config.yaml
n_layer: 9
n_kv_head: 4
vocab_size: 5603
norm_place: "pre"
rope_base: 100000.0
rope_fraction: 1.0
attn_scale: 0.177
tie_embeddings: false
parallel_block: false
optimizer: "muon_variant"
lr: 0.00572
lr_mult_down: 2.0
Each number is 128 + 24 x the weight over the matrix's rms, rounded and kept within 0 to 255. Layers, rows and columns count from 0. Numbers have three digits each.

# q: layer 5 attention query, 128x64, rms 0.145, rows 0-63, columns 0-63
# k: layer 5 attention key, 128x64, rms 0.153, rows 0-63, columns 0-63
# v: layer 5 attention value, 128x64, rms 0.195, rows 0-35, columns 0-63
# o: layer 5 attention output (transposed), 128x64, rms 0.0999, rows 0-35, columns 0-63
q0:107136160148155130122127119137119154126144158099146132124144101155114116162122147145135138123140145118123115116119117148138158126084128130153138113125112102125099152137135098150128164113123119
k0:103130136101117135131108111132105114127130120147114138138133113117133150131104142134106134130123134133081130106085114142137124142117146160120149123138118183114135137144129108140142122104135122
q1:135120146132108110149107139130082109140106094153137138126140105130143133125145130140113135130087086114136126121133157137128125136132138139104110117134126119126146120130087118106130109117138125
k1:128110104155142131146151147131134129152136172125127111135133132146147109138134108134130125094148165124135116117134130095132133114137096149130130123111157137129148134102139158151138121155128131
q2:145128163139103127145126099126139114125133153105133130135136126115133116134112128147139124138136118140111117144118113131104128106118105110140157127138123090136122136136121147134137150134097107
k2:147121127129143146138118126137114139115123099130120129081113151152111127135130137144135167125082085149131110124147169169149147118150137134146126139118101120134145140145151106103115146111147123
q3:107144130137097113146127107123097124119126073176154140142119129131117157127133110146111152112110101098112101129148160110136114165112124124135111108120097137102130133118095103126090102115129108
k3:101114188128121157144131097107112135124128139104142119114140128132134129141106129123138112085124118123119141135139152143123121134121112072158145107115127113090130164144102147128115126117145127
q4:122147109146123134143146130174137101122090160109124115102141135140123142130140122121152120155126148175132175148088128103094129107129110130145125122131153122156117110152154175111170130143152128
k4:111153046081137109145117124120130122109159114122134117104127200140088148081148145137151099160128112144135151114138134109135152109120120158150082138138094130169151136123139129130141113106141149
q5:137084133118135119088155139071123118140160113111135136115104112142145128109121150111151151143134093119122090120149164152152128156128120108115090153134107106114138144116090105108098136122122164
k5:140089152162111103131156125108152111144121187186141100178137087093156160146130127110105148135167120121099097102144088158113101075151127153140142123121161162095154135092143110131095095170101127
q6:145121129123160145133152099104135147138137188077131122080163178102083117104128162088174099167154124149114143191117134143090177067119073100110126114167104086121156153152134121138135166122140159
k6:103130154072106151137134126128131125130129144082086134113135130123146126118119116109162107134092163143134168127108142108168147158161143085139100126106073107140178144156143142152152104090126135
q7:178160134162119106138090202154132136108097197141106151131147096086129128151060089136135168173101087187133131182098128128118143101119194143149129142132126140130171137093149119137121127111082106
k7:159065142178170144145135185151104133152096152143092099095167123143135103144125161081125119085083114150121090134158116157108164111166100116127128151094131118102195158133177137110120146089108159
q8:120116083140169151118140102108114131143151111086147099153087146103074144114117131154149099113149112132137176156153205114129113103094150112111136136103124116137104167089110107110123163101111125
k8:042135108085103143140133167127104106160144096170145139116118107072129119109132152112100117093148099087127141080144132132164117152098112114105095145110174201145058144155112118117130123150090113
q9:148109121156123110084187080154091102140086128133152117141118179107145151138119156096122125135127121153108142124112177155112157169144134139131131136147074126126115073121172121167141176125143119
k9:170068094128099147128116116113101116131162073170103106139124118108179118144113132131119105115128121093135115183181119129114142146125133152143134153146156098101120122130120180153147131129108124
q10:071147084157131107156102075134135101145137101131093145152088192114142139142105138126033109128133099141130141108121134151152091165136124137157113143174095125096133131156109122105083133193132178
k10:100117118123150164119101114101137099133128167163065110139122148126158127136111121153118125122123162121140148118145117113134071179145168179113043116127100140126134135146109133164154163126176145
q11:131147109133159128150161108114133090091161135162179162142141174127141081103097090134098124125106094157134128124159093054109146117153144121090132147126100124153112140101107118142162156130103167
k11:115116124134101163155156119146139152142152164132153154118127133141159150109078158125106120114092137132121103106111085076130100117181133139112140156090160107163139191113070151120104120143146141
q12:133099143096137091152120113134144147097140168106176130104064128155130101155097118092119159120145130134125134083138125138137133134102079112106132130092084072092172174118191136103157123100134146
k12:149085109131140157090054163156118122101103102116153121093172112150143098103150088146147096169136156138099144108103104134114162140130112115176129105179113135134095131138144127109149106136097154
q13:131117125171100119136145100173128179145159182120119137134114110173130178112092132164117135148163099149113123157161133109091097140136127145107176090120122129126110137110118152193087162086137092
k13:150131116106145150135156179130108136190138142119133105127112107136136148128118110100149119167136167155111143149120099088109128117139180147116166172157172188086121130113164139170168121171114128
q14:163134118127134152162080117122158131159080146128156159112158125118098104123110165119135084181141144103140093163138155142112089148143085137175086148150161128152114107101132133147164101119177151
k14:105140119133110127142097094094148124171071139113103128147181112117140141142134107103134095146120143102162128085128135124121056120133168147104121077151166124087138122113136064117166115128128102
q15:134148161144150102152156117123109112151107178109117175178104099154085177171094155134136110124086142133166146135099108107147115114173141102140116105146102118110114102121162135124127070123126119
k15:118160170164133130165096109134133140112107166102135089148137158104167120128078140134127098140080098115118127105101151133133137136135107113135160108164153137074115127142125158160181115139135130
q16:153118107140111130124129126156115135143123126137122132120122136061086113093110131105127135111149149136135124098135132132098127146135121135094154136130125133150137156141156181119134074155127124
k16:155123152156154124131140118110138132162166147136145139162134107111052136125115144151126135114112117146127135142104120177114162122134138155147138123121095076150116156128150083135157154107112138
q17:105154147117129087131113113102109121114120098149140160139115117165150115102151132158107134135126105113113103135127161113137145164125158138096145119112088140098137119113096120099134146119122126
k17:130119152122104140116137086137145173146104114116133126106121098150172122151139127133116124095110137112131119117135119117135097126139146110132152112112155146117118146142092148160111141110122130
q18:133130115126140134127131113115166127123152171087108097110128157107097097128094129107130136126173153168130146134127109126137136064135091119132151158138127108136128140127192170155131155139103118
k18:128121130113138116087115157158133127135124126113117169123124110130118112129124110136137119171129105149116133139104133144106175135129149145144097134110132096126123112144140140105141131142138120
q19:152125138137129136119128105093125128081119157103114116111145137116128119159093087087130123131130136143127125128109153144118133115130111109136117144118124121131147141138183147140130131149091126
k19:105131146120156148119125160089143135118119114078110164112126135133140129132121111123146108149128080147129148137131138109163124122121128129120126131117130123119150128120143139127165156114154115
q20:125142133147144129179125101172145163123120178128127109135149152119127118121128135131139129152147149157121123145118084144118148115125106137127144124142104104109122138138141125155153117137124123
k20:159121120161095113148164148137090108120119157156146150129118119092113134126123116147128172123166125109111095132144128158112117110143121175121116133084174143154121137104121129112108092133134125
q21:126155151096116122125088125178112140144106078137143143190139112162120148101131149153130136178114116073121169141124150104151152177115139148130127120153108136088113098122107109075147066099162157
k21:134123117094106131148118092153128132155185176139129093121155138111133152081125129135149105115122152104128139105140135138113158101147113118145146122139117140152120148160139143077107097141116134
q22:099109164128066133110165129094123135155130100112138152135107138133135157154149124120117138131129111164157120143133163108129195106123042123122149128112114098139136126120157144089126138159079126
k22:133113169155102176095133118102112144142165167130192115093136103124171151123145104130166151084128090109078095135174173163170111122098110071103169063154139142074066122127072123105084121108138109
q23:152135172139086151117108111165107113161151123091123144150128118113117128158173121138068142128110116180090121146141116166126167114146140095133118150139138116154118177113123142084131111130157120
k23:123096144163144097138162143146116129115173110103129099166114134150149122115104148141150127106124176123134103104157066121140141124122089142145142087112104163115131150080142142173103144137099080
q24:111116141095106161144117153155121130170139207125118161076126114155109102084116130093168118098164138155100180121126106095166144124147159094143119139143147120155106100102120158100109080163118162
k24:135118158100144151124102122120110144171195122101102145132153189113106140106102107139164110141152128133132177132101131110174116079153072164108147147107115112125160095108141179134132121146112132
q25:167092103122132130094092090143126124138114118123170171133111115121157117149182136095118141095175166150138095136097116126105114112138119104154135123095119184142115109117087079130141158080129137
k25:129084093119148124096134121136142143101158122113162148162092113162125134083148149127086084138162115125147097101109123131146152076092128123129098125134153075120185107139093066145138160141122132
q26:136170125111116139135163109120104148138162180123163131133136140151134155126110115098132159108088110105127110127118159165140160131143115137106097129118168131142153167157111092131097062091149165
k26:154134121128126143143156114101134147147100137104133131105152138125112143158137142128177107165131160109128130139156156109120192125079079091116107102132130130154130125122139091103130107102144180
q27:131148126149127103141119127123158072118144150164136098124105131171137101141082147157097082077180106132159147136131137173095185134145117150157102094071097153141102103117184169120120119142167141
k27:169160189139100134129132160162112093114156078155091072144188120113204154136159139134109098191125132128101132100105115174140086113159171163134118107129131131139153137118101136148165144126154139
q28:100131142157134122143169113106123089126131101138118125103110126133112156154103144087121067078103136182169125134156123136138128172146137141128206110133146154109138153148131135094171118101143100
k28:187151115148112160107122148136191108109125149130151132118116118061157092116115134138106120130169151096167147115124123151092126153140094106122119099083141148088117123128122181134111144133127094
q29:163167133129173149132118124104143131110114112116121104123124166128090172149161135164127089122137075191078128083148098125149095127111113136132120078114153115154098109105129127119120108141152126
k29:164154123150092120113128100122138132100134156131093119158132143157097178123138121184089150111111102137140130125091049155158104148130083125154117157155077135099055138130143110169147122133108117
q30:118141143155175149120103171112174143115135094107134104072105106137185133117156125119136154194088108099137113144113112097122142159155172134131157149137187176094141146108128140077128105137137157
k30:147123104120131083138149172162142130117116153122112172142105136109158124101108141172118152116096126140128130086156110142132151163165161107109166085155122095140127104093121166096115084125137166
q31:108154133131132144153115143142152147121126097115124131181130159177129091111108109092141079096147108142103139112126143089106127139107136107148126112101160153123146132150100162165086106083142063
k31:125127126124134080132135093148144070158124118176159118155109160135162158152129099153116125097127110149164122102110108121161111125160120133143143120080172180106158153111111088128116094097111103
v0:125118139109122145132119125133139138119123168177139114161127139186139138131111105105161100097094137145114133141158111109153123148121128096143160112105137102175153146109093118169096119141121114
o0:112129145110131126119125102134108143145148134120108111132104074135107110139126124119124142120100118137131155138106107117107096096124100094114105104129124105098140143141104121121154141145157133
v1:150157113158102080146130137134158122127090126141162149142113147145128146123098137135168125172132098138118096136126147159134122142139142112158123155146127156122114125120138113143110133113124094
o1:156109130123143150117101087172129120133129134095147132113109131126114134107151117102143123151138131098120106116126128111138136144131155121102180153125114149099147105136145156154122122152153180
v2:118168127110125139117150167142154137145123123144086108121119134152117135158145159147116118094113165122156121130145118145153110121120106110120117128154161085137154140171117125136113134155143118
o2:119146108117105139136152148116093155162159119119140156123103135115145128124124127129123153112064113113101136132120119128140128175121121113137119118108115114152099137095116143172136123157130132
v3:088138175098115155160139160143111162138131101133119123130121081146107157130115111128116155138109168134105117114145125132150116154102072119131129147114135102148153134140146116120174122125144119
o3:117152136116112111119138130113125165116139097126139159158106113147124135142131134137110179114141145168140137163135145162148104157143132154134130104123095149109111108115136149144147135151119107
v4:105131090130180110100133136124114126137138131128116133085143168146088101128105119133083122134127135103146151112121090122151115096110153157144114132139154127132160124105112103123116138143135145
o4:118150107147123100123143134097112137120160136154130126098123131133121086128112129118108130136122119128145087116109139140143155131141105107121116147102118108139144158087143141109091130132130095
v5:085143136119119121119143126136117171106127146095104143117131127135146130095154145132122101139132126140106165124119148142129101144122131100084162124127116138136131137123153138116114125115139097
o5:110131137143105127134100111146122111081119092158111129159136143130133127172147136137117139116096122136110100097144130141112139117103131143150118135137116110122141141123148132156122136135143081
v6:143102124096127126152146133110139130152103117104124112137136122097126111142150097149132133125136123159126157123105096132136140122123092120136127145147097117147105149145113142085125116149128150
o6:116118117117119126132159158108092140128115142139095126144142117130125117137124121132116122150158105130140115149133138111111129134122121136139135139131118117151097091132130118142149142160137133
v7:159151115106105132126138134136117142149132120147102143156133130123152157132113142117100133163115111105130137120101107157144092147132127113115157142127109159166157137139130107149125098109135128
o7:095137135132126092146145097146100130089120095123145159153102138132128100149124154108124102109111131099106133148117136114167120130165111096133142118124116114156136124144150172164096155143135131
v8:102089144135113134144116128122121176076138112139129098094110134122118149117116105126137117175121087156132121169110120120128117102094119129146138123129126147122118133110131136132144110118106105
o8:141128140115117142146097145125131156104130106138120139148115120160119129171134082128144140139163112164095124111122115149144137121128119161143141134117138122104142126127159130118130136097133185
v9:133149158119143157125134151121114122133121111126154105115137122145121139108112151100134110158131111124141092121158127145137158136139131128093135123110153144111129121161136101129154129114142137
o9:136134131114150123144144143132142124125125119101135132110122091111154134126107087122116139100137143138119122123116153166152126105140167146116161113123145139105138140110123143155124115146117118
v10:125139130113141097141159147120124145103152129119151120126115117127132117127129129151141125142134112109155134104133128104101132189135124152156101131166131089081134142126139077126121117158127103
o10:120151099126131086125115100133103162140134116124143124123091156107128141128132125126166140121122131147138111146142156136113158122145112140144159129139136134115092104111123117101124097132156133
v11:119153143139134138135108112135124127149113113125151123158106134135120143138120161129111148146124110143120130131145153136118121113148133130135127116126109114117138114140127101124089132092144140
o11:117124112167134115143107122134137131139121152098141142180153127139132168120118143092122100131106123126123110135130113152126108148151168122116118101122108136116103136140133125133131128122137139
v12:103130112154157082090144094114125117118135126139186100135138148124101143107132134111110143132152153125154132164106095148127163156135124187152108118146131126106110116137121172164145151136127156
o12:142142133130144135121128096126160125106126123120158121113154089125146120106121100157145132144123153117149122128127169126110142143082124125125106146139140141135101163134134125133129110094145179
v13:135127156129102156148132126143137104171133125140138144130134156139139124099142132123127177129161145125111142116133120147107134117118106133155138115150122103154102141103143126123144082145077149
o13:144109121102142100156132125139112076142104134188131121133136138145104116171111134129109138138142165136169150153125135144114123158132111120123114104129100137155129121130123156109156135111149136
v14:108075121147136117182146093106105132122120102119142088108138120125102132120131128141135153089154094120144123134092081133156110140114111146117109110106129137151114115162139144113147167141163158
o14:142116105126125122110152136105147147103093151106115142132169103152148112102124141149106153150120129163113117156116132160101109126155122163126128163088167147163130118138133123137119110131121163
v15:122111156144163116123127142092151122130109122117149150158152151116118116173110108130157156135120132111125158110118120094145117123142136103131118107146113125165110151120088112124126162122162160
o15:140123107167157124114162116139115149148135149101123136119135133119111090118123110147090138153150110115149125130131143106085092122157131114116120141128133097113135145161127130153134138128124091
v16:123113110122077127138117155128148112150156134120120146128077134115136105147119111125083145136121137116145145112120134097111138150109121133115135126110109157134141123132165131113135157122139107
o16:117133157161151105092100108121150126118113145116103184101146164115097102109174166127142119107133145140122116115156122135159113095101101124109115120140150159138105101161123127139126118111121139
v17:121137134139121149104118115166148146161110146161162134154129168127126106130142098120156096138147140147113102134149135133124134156133116150173160153153116144115114143143102104166140122084147108
o17:108143170126153163138133139129106119152142124107133124119099126159142130150146128136134123119144140086151129140116163158122126119134127136144131125105098131090138141133143118124162121158117177
v18:171180096143101121101097119140136141137160133154137080112144102087133113130139144147132119101151116127099088136129100102121145149146129101140118131088140135131162118111124102150147128119120122
o18:131126166122103118127117146136120120124127117127146136138135116135157114082125134153163115100113088146143164114134135121141136103161146090186136133137106146133118117120111132139121114135112135
v19:124133119127147091149154141104093132138104125112100134151137124112115123129130117166127122112109119169116137126138131134141143123149112142106169146149134092176131116094172117134128113120112158
o19:135125122120114116150156120135134155144166130139114109159136089174126116126137143178090124152140143132132089120165119101112132122119131116098149131153135132134122120087114106143120117153128093
v20:166083118092119111128146140131149133158131123149123122156126121114130159128122144102143090156125163180145110163126099116143122116134139134087080162151106113105109153160155117119128126076113104
o20:132142145136139138149125156129135180139128106148126183116104097142154155137135114099116135094122119094128126143104136123130160099074128129128163129192122114148127103158141107097142118141139150
v21:067099117122126137100115151118105120143135125153120172152122168130127120152170112106138116130133160109115118147144161135131121170137115155138145097112136119137125108115164120144150084140147130
o21:083113139076143133120125129138122126149150103108128114100081152138131121128151141192082148136139178117103115149126140139130116121119106139099129126157082141119132157116121129124143119072110137
v22:130128133120146109138124177089131178135123098113084129080136135156155142140122139146133137112136121099104169122113162102142098122120172131130082118125152116128117118104108097107136129077089087
o22:128134141148137105112122152135154129099134124139140137087130158142096155141129120125099144150131116172121094131126092074130099134180135145128126147144124108139137128104133144116162097144131120
v23:145143132124110105165129130147097131140096136151133148139122147137152115152100131140159147108124097118115111119121115135136127118107116116095175079142116122116143121116108126192186115099127109
o23:093097128138131151129158104140140128155142138119117169157120101116105121135147147166125136125133149138122122131096133094153144130173129148136140113146156124118145158116112152140122126120122163
v24:097137107128104125158119084127144101123126143150148117107121150169132127168165127106158105102125126145110165139105136127150098131117115121103137150114150131138129143115118104124129166144113103
o24:131102116129138117101109151106123130124106146124127114115136119151128128112154118141127147149099146115115105103112105103127094097135132137150113127076106118130151120124136122137163143126160127
v25:108134136115174119130112191091118143120138092113114109121116186103151141125134163123136115131159136080149151124150138148120117155119155139113145122129150120160136107124128114099090115178129114
o25:127111115116138091125148115127135101143133106092096107097120127137122142158093112134133138150091108150101089127154107105125109137123109119109163169150110137130117136112127134139117115127114124
v26:163132147117137144119126115147145147133130124117119155122128117095127149121107129095137132116134142126141133096124134130139125115123122123114155145125093141123170113126173118127145141117139113
o26:109139119161109115134125147109147111118151109125143137163119121138119127139138133108121154133118140117133153103119155127138134121095148121139168149132136145128135133153120124111102146159100101
v27:141133091142132132120134135117135095125119141112159132127124149134129098118151118085101119148112128114105138134142132137172109129122127136117139107113108136111135123148115134071140133133142111
o27:128088117140111119105134128120111115132130135144105104127124135091124148087140109118110120161099133117102099125105143143172114091113138151125121142132116139128119137110145133143136146136138132
v28:129114139101126091108104127094113114112132122119147127111111105115097127141147119115101142142131105137126139151111140124103172127110125119182111125124133152105147127111139154138156128142123150
o28:096120134111125126106116137145128126109123128111141114100148117122109112107131112146162142173163117150136128120138119116144160129117163130119132117136117128125102120130125132119152154080118148
v29:097120122129125100141135129146113121129140137146158127162098166099131123130142128147147105152172124098146106119144098138100111138134125141110164107137155135146107139134120128093115147154123107
o29:152126136133153139144133117155117116173081130115092108127120131135131123133106158137134134100117129120116115126145113163133142131119097161158126148111089112126130109143150125119099110120148163
v30:151128127129131114110149144130146107140123119117141110124159133118093110100140153103128132133104161139148103164120109157183126140108160126100108144156107126111126135151122134136117092123164122
o30:133099127137090116136131151125097144109150102146114163131087098088175143150112114122132136148077134120135115133112167120136164137115137115099134136156114120133138147135144127160125136132130137
v31:131148127119134116114097138121140125131133120129141119132131161142148129151117141113065129135133130151150174157132116113126112119144108150086162152158144089140116151131114131152139110123130154
o31:124138129169149131146169105104131124125155117138121150125147110148129121132138088162151108118123123097109077132139127134127109115130122094134113089130141128134125105130129130127136136111137127
q32:120139134124131121129142127166148124137140127111144120112124132124128131148127109116141134110127120147134140119148121135131118108144131122122124139118116131155131123132127129123139129124151129
k32:127119142122133133126107128135127139120114137113131134123132112126127136121123134127124142145132132134125118125127122127142127133134129134125105126124136130127126121122131113124127127123119121
q33:137139122127117119145099123110124144125124125139127138129124121138120124121136140127125124127139146118128118131119153128126131140103115107115116116138125140109118137123139130136122124117122121
k33:102105119141120126143153121124159116139114132140125119123139141131149136135130122150129134103134118129114150151123105142125114099129129132146155147145141147128134125140126137107130132153129124
q34:094130143133144137117133109143124130136131126119134133106121126127149145136126108109131131141130122140123128138138113130146133113146137124139126138125103110153127114144117134127147137128135130
k34:146165124125127117125106143138079136110147128118139122123127130138082117122126126130130122145119123138142111118126152120108128154123122133119103123124117124140113120129129122125143135100132131
q35:113150113127113120145130154131113136133131138124132125114128144132111128130128133137147121121136149129119136141132142105124125116126144120132143137114155134128121133122134131131130114117127140
k35:133134115148123130140141117129141141107103139130125128104133133130108140120121117125132136104107120135130129141120138121096113122104134106141130121116157119131145132152148152129124126106142140
q36:099140106125113150148166107153097131125123146122144092096149157095098139159128113104134100120112143167128128161120149117084140103117094112113115115100143128168129112157124138129139133128140088
k36:138166108106143117136138128148128143117136133118105143113137151160088109115133141147139133131142133100144124124109125117143145137120147140125114119124153123165129126126147121106140115104127154
q37:169128155155125097104102174124134111158140171102139170141058112163152089115090115146133156126176092148086097114137116121150140171140185162097117127144101134130123148086126141166092162101120182
k37:120103142129143137140092123111159150138107104115142126148138131142159148146139133139176116126166133126126113123115085150129108110120127108136149129150120126103112137124163142116135121147134145
q38:183133092123118136148128111115138153135121125070191101108150139156057142131105071082146103171155137069102174106160113162170114136081102113141128125157131117140177168162094113138163120098195195
k38:097124076117139119127136156115120188124141161098137150099192130121087172130107114137188105082100160105146171139149074102119111184110131073142158092133076084166145131153160111119106082084097187
q39:173139156087189141134090130142160206043098132125066097124142172083143153113083071142154136114124112142127136080094079127140166111085162092172131104120135177120137083044135116104154128092119179
k39:156124134149139085084138114177111114107101116119067149119119128155079149126124070091113105064057071173141119161146063153115134095157052081158135166110129070121104147166127095132101126101115212
q40:093157168060097151137128082121114155102128137100143140160131091183113180169136156126129068180133109172084099144161086128133177147136094103114111114148134154062142110086126165140129070144190099
k40:192102148108109148093145129114206125161146145082140077189130156173167136135161114126176099159109200149122138133143101124087154142136114075123169075177118184062090101123110110180146142124102094
q41:087115193167114199162153140152151138110095099092119135113107098149107152120120140138133095035161143090163115122158071138165096105143163131114158068129124174105073121127121148165176106161141152
k41:129187158134158151090132118147139078138112128091113138145102140062151120102107120187090110179156077121125134117060099118144058115083152179151141104113177113078122126143156125157176150187180120
q42:124180089124151090104068079077167115105178071096157090129115127158144154128090116135116105101116136109123154089109142132154158155097164184171128114102050122102158167145104127128158126107157154
k42:108125138114103131179112164182232141135099091149115152119089160133166101145141119166101142105157132163151160115110126172132167167138172113164113083143070146174112171150121143126152080129134198
q43:190156093083103114164121136123125137123144124157150109158098138122063116131129102161156064122146126174108132084164135108119044112113155097125092116111116108126118190109153176068131116129093065
k43:102161126148133114114125180112124099129143068170146077184133145154089154134144128082097150150145151158136128067084120090119044098122125114149137179118128215134110147100134134143115103129079115
q44:114171148114142198094158129088143192159213102106120105130100099110120150065147148184181162129139169143092078152076145089125140098123111103092138103086105116118079139134121133078122120113100150
k44:069140167077093087142163116106132157167152148064141170129068137144078131098123118176144170140114127133125163162073128122161132054081095104139190141156118156144095138124128162078114127138136169
q45:123097163144129167168160043087120056133132090137104169075129163115113175081145156107121090107151063144109115084089102121152070178122117078144138123193178130164090097112038100102127126164131126
k45:125155126076126141110106055092193169126140199133127171195117136105084164119127112114120111104186115092182133134127124090140057164134096172097096133126126084152103115128108172141173099118117134
q46:107094191140190169132146143130134149110141105146156086110132133180069114164110068099100072094155153121142160150105143153111125103123117150124117107158132082091183069102111100214108161152197119
k46:188074181095098117149129106121115155151141073124121116125155121083177134155125101119149120145110110129094125163105147187148083130144141124162080113057125094085062130191156146149150129119104111
q47:088106113131128116111157120150059168107141163072109131165138195156124131113117114150108118099144128142112210163128152068175112168092112152105173141150101097121143107095126162128159164102121142
k47:150142071132123183112094132155086069194134117152135113108114162132102105118112094161157117095146111153133152198144137125137104140150133153108148176168160176127067116190110196145130118129120128
q48:110129118134130124124150128141124106123122128132132131119129150124148122150134122116137133114119127121120134130139118125134115107127127118123133140122135115139123118140133134109119121133147135
k48:137152116126141128120111153137110151129131132114125137134115131128100122115115134134127133143118134127138108125123148118124144160122126121133103113123101133137125139118115109141131141138116135
q49:117143125141121126133138142142131136131135136120130106126117125121129121115132131129132135136125146137125117131136129127125131110124109129128111128131124148136132132124122134126135132133145108
k49:123107157115133126128119119128120133123112135110130130128147123130138139135125125133134124114125125121135122126114118129145136134141145125127125136119118114123134132113121120133104135136119132
q50:129113131120121138120141132139115111138125132104133127138122137118129115131124127129122108107142125121124138132130120112131126129138131116129137123129139142139104111130124135133120153137132120
k50:126155125152143127135117121137126156113125121140119137104128128127114123126137145114123133141131141133122121130102139137116126134119135113137137116131116127118116135141130126109139129111117135
q51:135120138136123131127124118130133133120135132153124119114113122122131132128106120115134130123128112152120126134123142135114135141126132125140129114131100111107143128129115126136122146137131141
k51:100112099117118148163131127127144103141117134123149140141151136115127144113124157146149112107148130119109121150140134154135115086108103117113123135130135143130125130129148147124117125142144115
q52:141092157135112116142145096137114130105137121125132112103128119120127106137126114088120118128134136147137108123137143116127123151151122111119134114136086116137119121146091146149131146140131126
k52:138128138148137145140102118124160127142092107128130133134113135135126127136144142148136136126156128130106106118126118155136115094136122134122152153145153151106120121122146161119137145147144133
q53:116107105137129145101114140132127100147123129148124109137125125122145130104121152162116144082115112122139127138128157126126111109126131120125134131143139129113121130121145125110112133135110103
k53:098110160127164154146099190119093168171147158167107120168108114134164125154140116101178079151143133151151104093156070149146147111168107129121141150145070118105171160070122100142146117176100172
q54:179116119154094162144156101200113106120103139122129063119124150131118066105098093111146112102140121133154083157116133120109130115151104112161123073145092104148082110172125167162151125091173112
k54:119162116092105111137129099159098125114129126130136089122104098113173183145121102138217070151157150130161212167122127075127135151103092119128103111144084078202099163136138040128141086137137090
q55:114130118105124110162133098200121130116188103196143157118100142130104124121124130134139060185131155125107134158124116093094146125147203096137105138132096130144112126093100126139073129204154161
k55:137114128091123106134186146135135140090187160090048136120161183151148157079106162093111106133106136166124110093117138075175141128147195120161114181065091091127118119143107175151147108110126147
q56:105075128080174155162076117069130069107149091094104138102184177160063107079092151168112139152093078092144129142120111144116098096113101160108097158132183098153145158074137150144080112097134154
k56:147151112073109144194132095173131076171120115111104129104180115096107134124161161077162152144088061099120160081108094079129137143170117143107126106131153173121080139124166124129098087111128098
q57:119091130120068084115135088164090124084125144139183118093147119123182150171102071122146130119085100106169095179159202126071132127142107144120141075111128144110135154036129139115129103117102183
k57:194123088113083124156190217147097114107132159127113149098100080105108139105152172079112104131105115113113071133191179116106126157092109087117109085135168132140079125104121104085145082170140183
q58:100062111110084142089130120107155079177154108091152145123146127112082073150195152093136109057162129145123133158168141143122206120101143095149138151071137163173096170072130108150091135096130142
k58:101110136119068131123139145119172095123183090081158132125135105123106159071153136139124090121227072096149125114157139183167144041132138122141111127137126136139137140119123056147105183092101109
q59:176150161168116138146121096140166163130126092104138146144131148142163125148173083144104170103104116174133076160117189062089120156149121127143108170132164150152164194119128142089208203130166127
k59:092014090132131092129149119154127097076152130136158133177102132087089159090147097155114145107111128180157049126116089076072131136129132142101133086160114141138106169125066155121128169123121108
q60:130124168143123121143078071163109170156167133114123106191112129099106097166128072180033175181120111179081093122133121150142074123081105125151156140128128148139067173162148081160127110126144165
k60:108120113138177092150133102092144173128108106124077099086082048192085126139133143190172108114120158131151090091134123144164110184108159139084090149152130176109048142113155094181131202138175125
q61:080142093160185156153100121139150156146145127128171144144147128068101148151064124106170080175079119170118118202125162129164105121147151107105155172123121141149097147122082086168159104091134123
k61:092082107127090139163109139125165187227130140087124136101095107077142116140066151125124111078080112106183146070122131112080164125148119089149148155061174144101141160141124139139124170127136106
q62:144103122087115168104100134167104124098149107167102167081139119140140148076096098142147169146175145107067059074155182111143130099083144136155157156085185130143167106165094135194146132127122089
k62:149103087101193133131198119096148180162110096189157171135120122141124151127198085125123147128199149150092143153119108093131169095114143131136147168078156106106132127143145087120117106121124091
q63:091152115127131154096113185117143078109158171097107105067168121129124132142135119114056175184130093176112121134181107123127149144164127132152141130121083130131129155110151170148139181158133145
k63:147112132152123177123175155117114087101136163114124134073113122113132145123102132158120175153161155138118129140147062141139124147220106124143154112117102138137138205114186128163107159157136098
v32:093047165121110148136122118147129080067133100125078137122096138112116154128128131154151126173120175130120149113114116153170116137062133126068093137079177125132157124115103170133149094119103126
o32:117142096110129106107150145157134165063109129137158162122102113139154073106131116113095073117109122145122130079129121116146116143172160134169127107161134128139116111134163094145128198163167106
v33:170109124116111165122121136183158178144150170197137142114167084135122100144095113143121109117096182131107122116049111162143120097138139131141077132086158146194115115156097133145075146150125123
o33:151130191157132165153147097099124110152119185147147179078089099109070091093131111140083115118088137119162109167125105073111151136101064135168107125166145102152094114117118126145190206125150125
v34:079145124120126131146146075101142075108125156180139113158098104143161116125095181125199167144118166145078135091203165092143116064162116168175080113142130126094115134187117134157142179137073124
o34:174111144147129112158142091096134144117133136102130137116156142107125111124120130154097156129137138124192125137100107136095097159147180165116075154053145202194211143133122117081169169135122159
v35:128122126092119105103145159170086108159160153151113134158088091150148158125156155166124132140113114128173085143120141132091091135117142109139090133146141069093182152167167141128082127085129101
o35:120157141144180188158136086085160123142151121111148108131103156113154150150067105156063139108213138095100131068091144152162144115165124097141101131146115142130102117107116128155155162135178103